config = dict(
    head_dim=32,
    norm='rmsnorm',
    norm_eps=1e-05,
    positions='rope',
    rope_base=7160.0,
    tie_embeddings=False,
    parallel_block=False,
    init='orth',
    init_std_qkv=0.028,
    optimizer='soap_variant',
    lr_head=0.00506,
    batch_tokens=65536,
    dataset='wikipedia_en',
)
Each number is 50 + 10 x the weight over its row's rms, rounded and kept within 0 to 99. Layers, rows and columns count from 0. The size before them is the row's rms in percent of the matrix's.

# gate: layer 6 MLP gate, 768x384, rms 0.156, rows 343-373, columns 352-383
# up: layer 6 MLP up, 768x384, rms 0.165, rows 343-373, columns 352-383
# down: layer 6 MLP down (transposed), 768x384, rms 0.155, rows 343-373, columns 352-383
gate343 094:23 36 63 64 47 43 27 59 63 51 28 27 43 50 59 67 40 46 16 63 57 48 45 33 55 44 58 43 46 45 46 59
up343 090:39 53 67 64 55 29 32 71 52 43 55 29 53 43 46 69 31 50 53 59 59 51 62 33 52 54 42 45 53 67 55 46
down343 100:47 38 57 50 70 54 51 50 39 58 51 35 42 69 52 65 39 50 47 53 31 36 42 47 58 40 54 62 39 41 45 38
gate344 096:50 47 33 49 55 53 42 52 46 50 41 40 44 48 60 60 57 40 48 51 44 41 32 43 50 55 52 36 50 46 37 44
up344 104:39 39 62 53 48 52 50 45 52 39 63 25 30 61 45 43 55 62 58 56 49 43 64 55 54 56 60 45 59 65 39 49
down344 094:55 45 52 57 46 44 34 37 40 66 63 63 50 41 54 42 40 57 60 40 54 39 50 45 29 60 49 33 51 44 59 64
gate345 094:60 71 68 46 40 28 56 34 46 41 53 52 38 63 58 50 58 51 63 45 47 51 62 56 52 57 51 53 55 48 68 47
up345 102:48 53 57 57 52 54 54 61 49 39 38 65 47 44 27 48 55 57 62 50 45 51 47 54 28 53 55 71 57 55 60 27
down345 101:49 37 63 49 38 30 52 52 48 50 31 48 40 37 54 49 42 52 53 61 50 59 52 46 44 68 57 59 33 58 36 55
gate346 105:51 48 44 54 49 48 48 68 45 35 72 56 34 39 50 50 53 46 56 29 47 34 57 37 39 40 51 55 51 61 41 46
up346 103:51 48 39 42 54 60 42 51 48 52 59 40 48 46 59 54 46 54 55 44 53 36 58 46 57 52 49 55 51 58 44 47
down346 097:52 57 43 50 64 68 57 23 49 55 60 48 61 48 34 37 49 32 56 51 55 46 59 44 55 37 46 56 66 58 63 52
gate347 103:56 52 54 54 44 53 37 50 42 32 50 50 56 73 49 39 47 70 50 51 42 49 56 52 45 48 55 45 45 41 47 47
up347 105:48 50 49 60 37 40 52 65 50 50 45 55 52 29 51 62 47 44 54 57 56 20 41 55 53 37 42 68 56 53 68 34
down347 101:39 35 56 53 51 74 61 59 59 52 58 58 47 59 56 55 58 60 33 39 45 60 47 50 24 49 48 57 43 40 34 49
gate348 101:49 40 61 30 43 45 55 47 57 43 53 67 47 41 43 43 68 62 67 48 50 70 46 55 57 66 36 39 51 54 60 45
up348 107:57 39 51 73 48 36 65 47 58 59 46 70 42 66 53 43 19 47 49 55 50 36 52 57 59 51 41 42 43 44 73 44
down348 102:49 47 56 58 39 54 33 45 57 47 37 54 51 64 16 51 57 59 50 57 52 65 51 62 34 43 38 54 54 44 74 60
gate349 100:67 65 31 25 47 56 46 57 46 46 57 44 63 63 53 54 43 62 41 53 48 41 46 65 71 49 56 48 27 50 44 56
up349 100:59 43 64 55 43 51 53 74 66 31 61 36 29 56 50 48 47 42 43 46 47 59 69 44 56 50 47 56 58 65 45 49
down349 105:53 60 41 58 42 52 38 53 51 47 53 21 38 44 51 43 49 56 52 55 72 65 54 42 41 52 50 69 50 46 55 45
gate350 111:55 48 46 50 52 40 54 43 39 38 58 50 29 53 34 51 63 61 43 58 59 44 40 68 39 44 55 47 51 39 33 48
up350 103:64 33 33 50 51 50 47 44 59 45 46 49 38 48 41 50 58 62 43 60 52 64 64 49 55 46 52 41 52 53 52 53
down350 098:42 57 37 59 46 46 39 49 50 63 41 37 52 55 40 64 50 48 62 81 61 41 35 55 44 46 55 56 43 57 50 52
gate351 090:48 66 28 53 56 70 48 40 55 43 57 68 44 31 62 61 52 69 53 48 53 41 43 51 50 52 58 45 44 34 43 42
up351 093:57 49 61 33 39 44 51 63 50 52 38 49 37 62 38 62 47 52 50 56 60 59 55 54 52 36 53 34 37 39 45 52
down351 096:63 47 38 42 45 42 53 47 45 48 41 52 59 47 50 33 39 51 48 55 40 68 28 37 54 60 34 58 73 31 48 45
gate352 087:56 71 32 52 77 78 48 50 64 43 51 41 40 59 46 57 48 55 54 45 56 37 57 36 60 44 59 48 39 26 55 42
up352 092:66 73 36 40 54 61 75 55 39 23 34 68 58 61 47 57 60 54 40 50 56 41 57 44 38 34 54 51 32 33 48 35
down352 095:66 41 65 48 43 42 51 54 56 57 69 48 37 46 59 43 44 47 63 44 52 43 51 50 50 39 44 62 62 47 37 64
gate353 095:39 57 51 42 55 58 50 46 51 59 47 57 36 55 40 37 51 49 48 48 56 53 38 30 69 34 45 60 46 64 43 53
up353 093:46 67 36 51 66 47 51 65 60 48 56 58 55 30 58 48 45 35 67 49 68 33 38 60 37 46 37 36 39 48 58 55
down353 103:30 56 57 61 45 42 42 53 62 50 36 42 46 68 44 52 69 60 55 37 73 48 40 50 48 48 37 37 60 40 48 57
gate354 095:63 59 45 69 46 29 49 43 62 53 61 37 17 48 39 61 43 44 65 61 51 67 54 57 39 56 36 54 52 49 46 40
up354 096:62 55 39 41 53 53 56 42 37 46 45 47 74 60 55 56 50 68 56 44 47 52 52 57 54 43 48 42 25 51 56 59
down354 098:65 31 47 56 50 64 65 69 42 61 45 50 45 59 52 56 35 73 56 34 37 32 43 58 51 55 50 61 67 49 46 49
gate355 100:54 61 59 34 62 51 46 34 58 49 52 39 54 67 38 56 34 57 63 55 48 57 62 33 72 55 32 56 68 65 57 45
up355 099:38 44 61 41 47 71 47 62 49 34 53 64 53 26 61 61 49 45 26 49 31 41 33 56 38 59 49 50 46 44 65 53
down355 105:56 40 45 53 60 38 34 69 52 62 51 37 62 71 44 38 55 44 40 47 44 58 47 63 59 38 39 50 55 34 56 48
gate356 101:57 66 47 50 37 46 35 53 51 52 58 40 37 43 30 23 46 60 32 67 63 65 46 42 58 59 58 52 59 42 29 34
up356 103:53 39 42 57 55 42 34 57 53 35 59 72 78 46 47 66 37 56 56 48 47 48 49 45 33 35 48 30 39 57 47 47
down356 106:66 28 53 38 57 50 48 49 49 62 47 55 56 48 50 40 38 54 49 44 51 40 47 40 46 45 42 60 69 42 50 40
gate357 097:48 50 55 36 51 48 52 42 47 39 38 65 58 57 35 45 35 64 43 50 41 50 57 59 46 43 49 50 39 41 45 52
up357 094:44 42 47 40 29 60 54 45 41 51 38 57 49 31 60 58 62 52 62 53 44 52 46 55 70 53 51 49 21 56 52 51
down357 101:51 53 41 57 52 43 48 50 53 50 30 70 66 65 47 53 46 46 27 43 62 64 63 50 47 44 50 40 51 34 50 59
gate358 102:53 40 56 42 49 39 53 65 37 46 39 53 43 60 49 57 59 44 55 36 50 58 45 31 65 43 43 49 38 48 54 53
up358 101:45 51 57 60 49 51 46 45 46 63 60 51 60 50 34 64 48 61 34 64 60 50 46 62 43 35 50 67 57 57 41 28
down358 102:68 51 46 41 43 45 48 51 48 47 39 45 48 41 51 53 60 56 53 47 55 61 62 40 37 61 57 61 43 52 40 58
gate359 093:38 37 47 36 50 49 58 73 35 43 56 47 53 55 55 48 46 43 31 51 41 34 39 42 55 24 61 49 48 66 51 51
up359 092:50 63 42 62 51 39 59 43 49 49 45 58 40 58 42 48 54 58 58 48 44 40 56 30 36 58 62 41 63 36 48 45
down359 095:49 44 51 48 53 40 58 22 59 66 54 48 51 51 39 41 63 42 56 53 56 62 78 52 55 58 41 46 41 47 60 55
gate360 101:49 47 56 37 50 33 51 48 46 57 49 58 67 48 63 46 56 50 39 59 29 55 56 43 60 51 43 46 53 37 66 43
up360 099:40 66 47 60 32 42 43 34 49 50 53 59 53 57 61 56 44 62 47 48 54 38 37 32 52 55 60 53 41 45 66 55
down360 105:51 35 37 50 30 35 44 40 39 58 45 60 46 53 45 50 42 43 66 53 44 64 69 51 38 49 63 44 61 65 58 45
gate361 125:34 59 58 31 45 40 41 56 46 54 44 54 41 39 38 44 55 47 51 60 50 49 60 63 33 42 50 65 59 50 35 29
up361 120:57 48 58 48 62 65 59 50 30 30 37 51 64 44 51 52 41 49 52 51 48 41 48 71 65 57 60 41 44 48 39 45
down361 100:50 58 40 62 62 66 29 48 41 50 34 56 61 52 50 55 48 51 47 70 69 42 36 61 55 27 49 58 56 28 58 56
gate362 095:57 35 71 53 33 54 69 44 57 37 50 68 49 42 52 61 60 47 52 55 53 66 63 51 44 49 55 37 48 52 36 57
up362 095:52 53 36 43 30 56 47 53 50 33 54 40 63 44 49 53 50 49 40 44 29 37 41 70 44 56 37 58 63 36 61 46
down362 093:46 50 48 51 59 39 46 39 68 53 59 49 61 46 47 56 43 63 56 43 37 49 53 33 43 61 35 54 56 64 25 46
gate363 098:36 60 64 42 19 44 37 47 56 58 29 44 45 54 40 32 45 58 51 32 47 42 62 55 56 62 59 47 38 48 59 52
up363 099:49 49 41 56 38 62 41 53 53 59 65 38 66 50 52 57 46 44 68 59 54 43 41 48 62 44 35 54 53 29 50 75
down363 103:53 59 54 48 52 42 58 34 35 53 60 56 38 41 56 45 40 73 43 59 52 44 50 50 64 65 47 61 53 53 71 39
gate364 094:61 43 55 37 33 37 45 49 45 41 62 52 34 52 47 51 31 55 47 50 33 28 55 49 32 51 58 34 50 51 63 46
up364 092:63 51 53 44 44 53 61 47 60 52 58 57 31 45 37 64 50 55 55 50 45 29 56 48 67 61 32 55 55 23 28 38
down364 101:61 63 34 37 34 49 42 35 40 39 48 68 43 45 63 58 58 42 40 53 38 48 37 44 39 65 62 53 70 46 37 40
gate365 095:63 55 53 55 44 56 52 56 62 41 40 53 46 61 57 53 33 63 46 42 44 49 39 55 48 46 41 64 45 56 65 57
up365 094:50 65 65 35 50 35 32 45 38 56 35 56 47 42 68 51 50 41 47 61 42 55 59 50 34 54 47 53 49 54 61 50
down365 100:32 71 46 57 38 39 54 58 63 58 53 39 63 53 38 51 51 53 32 63 54 52 72 30 58 53 59 60 52 47 46 60
gate366 104:46 37 72 59 70 44 50 59 64 39 54 44 57 43 38 47 57 54 51 52 53 55 31 41 22 32 68 49 50 50 49 56
up366 103:44 61 43 50 54 36 52 43 30 61 44 38 38 44 53 62 53 39 56 54 50 42 42 70 43 44 61 50 51 60 55 44
down366 106:50 25 61 47 29 48 45 52 45 43 52 73 60 48 52 44 64 68 36 49 56 61 55 39 54 48 55 43 50 45 53 41
gate367 102:64 40 47 56 41 50 53 54 59 50 58 35 44 47 42 32 61 74 46 45 47 59 58 56 58 67 43 28 40 61 57 46
up367 106:61 61 50 58 63 34 43 48 60 63 33 49 49 40 62 73 52 29 54 48 40 67 75 54 72 55 50 56 46 54 39 51
down367 114:37 49 56 41 43 50 55 50 60 53 41 45 27 41 64 53 54 65 55 44 41 32 43 52 77 45 56 46 38 49 61 52
gate368 113:43 60 59 43 49 30 57 51 54 43 59 47 36 64 55 54 52 50 50 66 68 45 49 41 48 54 63 50 37 58 67 53
up368 112:59 35 38 64 45 60 52 53 27 49 56 56 45 71 49 52 60 66 48 57 56 45 40 47 50 61 37 44 58 43 34 51
down368 106:46 65 59 58 55 47 70 69 39 62 38 46 46 42 52 54 53 63 48 61 67 47 41 52 45 46 59 67 41 36 53 48
gate369 100:47 38 61 29 34 60 51 48 50 51 42 46 55 42 54 48 57 42 21 52 53 50 36 58 63 61 46 45 53 50 56 55
up369 096:58 50 51 48 46 51 49 45 40 52 57 50 63 60 64 48 65 50 55 57 54 47 53 42 46 49 45 67 37 56 60 48
down369 103:56 51 46 54 44 35 47 50 43 55 49 39 50 57 45 40 56 49 53 52 54 40 66 55 44 42 43 49 44 57 63 47
gate370 100:27 39 47 41 44 48 41 49 30 56 46 37 49 71 41 32 47 56 54 59 47 60 36 45 39 50 54 76 43 43 30 51
up370 098:42 55 54 61 44 33 48 65 44 69 45 38 50 60 48 47 36 64 47 41 51 65 36 55 29 36 30 71 59 52 63 58
down370 105:50 37 49 34 49 41 50 51 50 52 65 40 38 35 41 40 36 51 62 39 60 54 36 45 43 56 44 30 58 68 40 42
gate371 104:53 46 43 33 35 56 46 50 46 47 53 54 62 53 52 43 64 61 61 75 50 44 60 49 51 61 46 60 38 53 60 52
up371 097:62 46 53 47 43 48 56 39 49 51 47 37 57 45 31 41 56 45 55 61 46 47 53 50 45 45 50 61 62 56 72 36
down371 099:56 54 52 57 41 55 44 45 56 54 54 42 41 63 50 51 55 52 48 32 64 29 48 51 51 69 45 69 51 59 53 33
gate372 093:70 49 32 59 58 34 56 61 44 74 74 48 37 52 62 45 46 60 46 55 62 46 46 52 52 47 59 24 53 44 65 43
up372 095:45 65 44 42 53 28 53 44 33 50 41 60 45 43 52 54 31 44 42 63 33 53 43 49 62 49 43 45 51 59 40 48
down372 100:62 51 56 57 41 66 36 50 68 61 39 42 54 63 34 42 62 48 54 45 45 47 35 63 36 40 54 50 72 56 59 50
gate373 100:64 46 49 64 36 53 25 68 36 44 54 38 67 44 39 56 64 28 50 54 52 41 63 36 49 55 55 76 51 47 39 55
up373 099:57 50 52 61 69 51 57 59 33 42 56 36 63 43 49 42 45 36 55 54 51 45 46 29 46 53 65 51 57 49 54 35
down373 099:59 38 59 47 68 60 27 51 57 57 66 56 44 60 53 57 53 42 47 63 55 54 44 56 45 27 49 48 51 55 55 51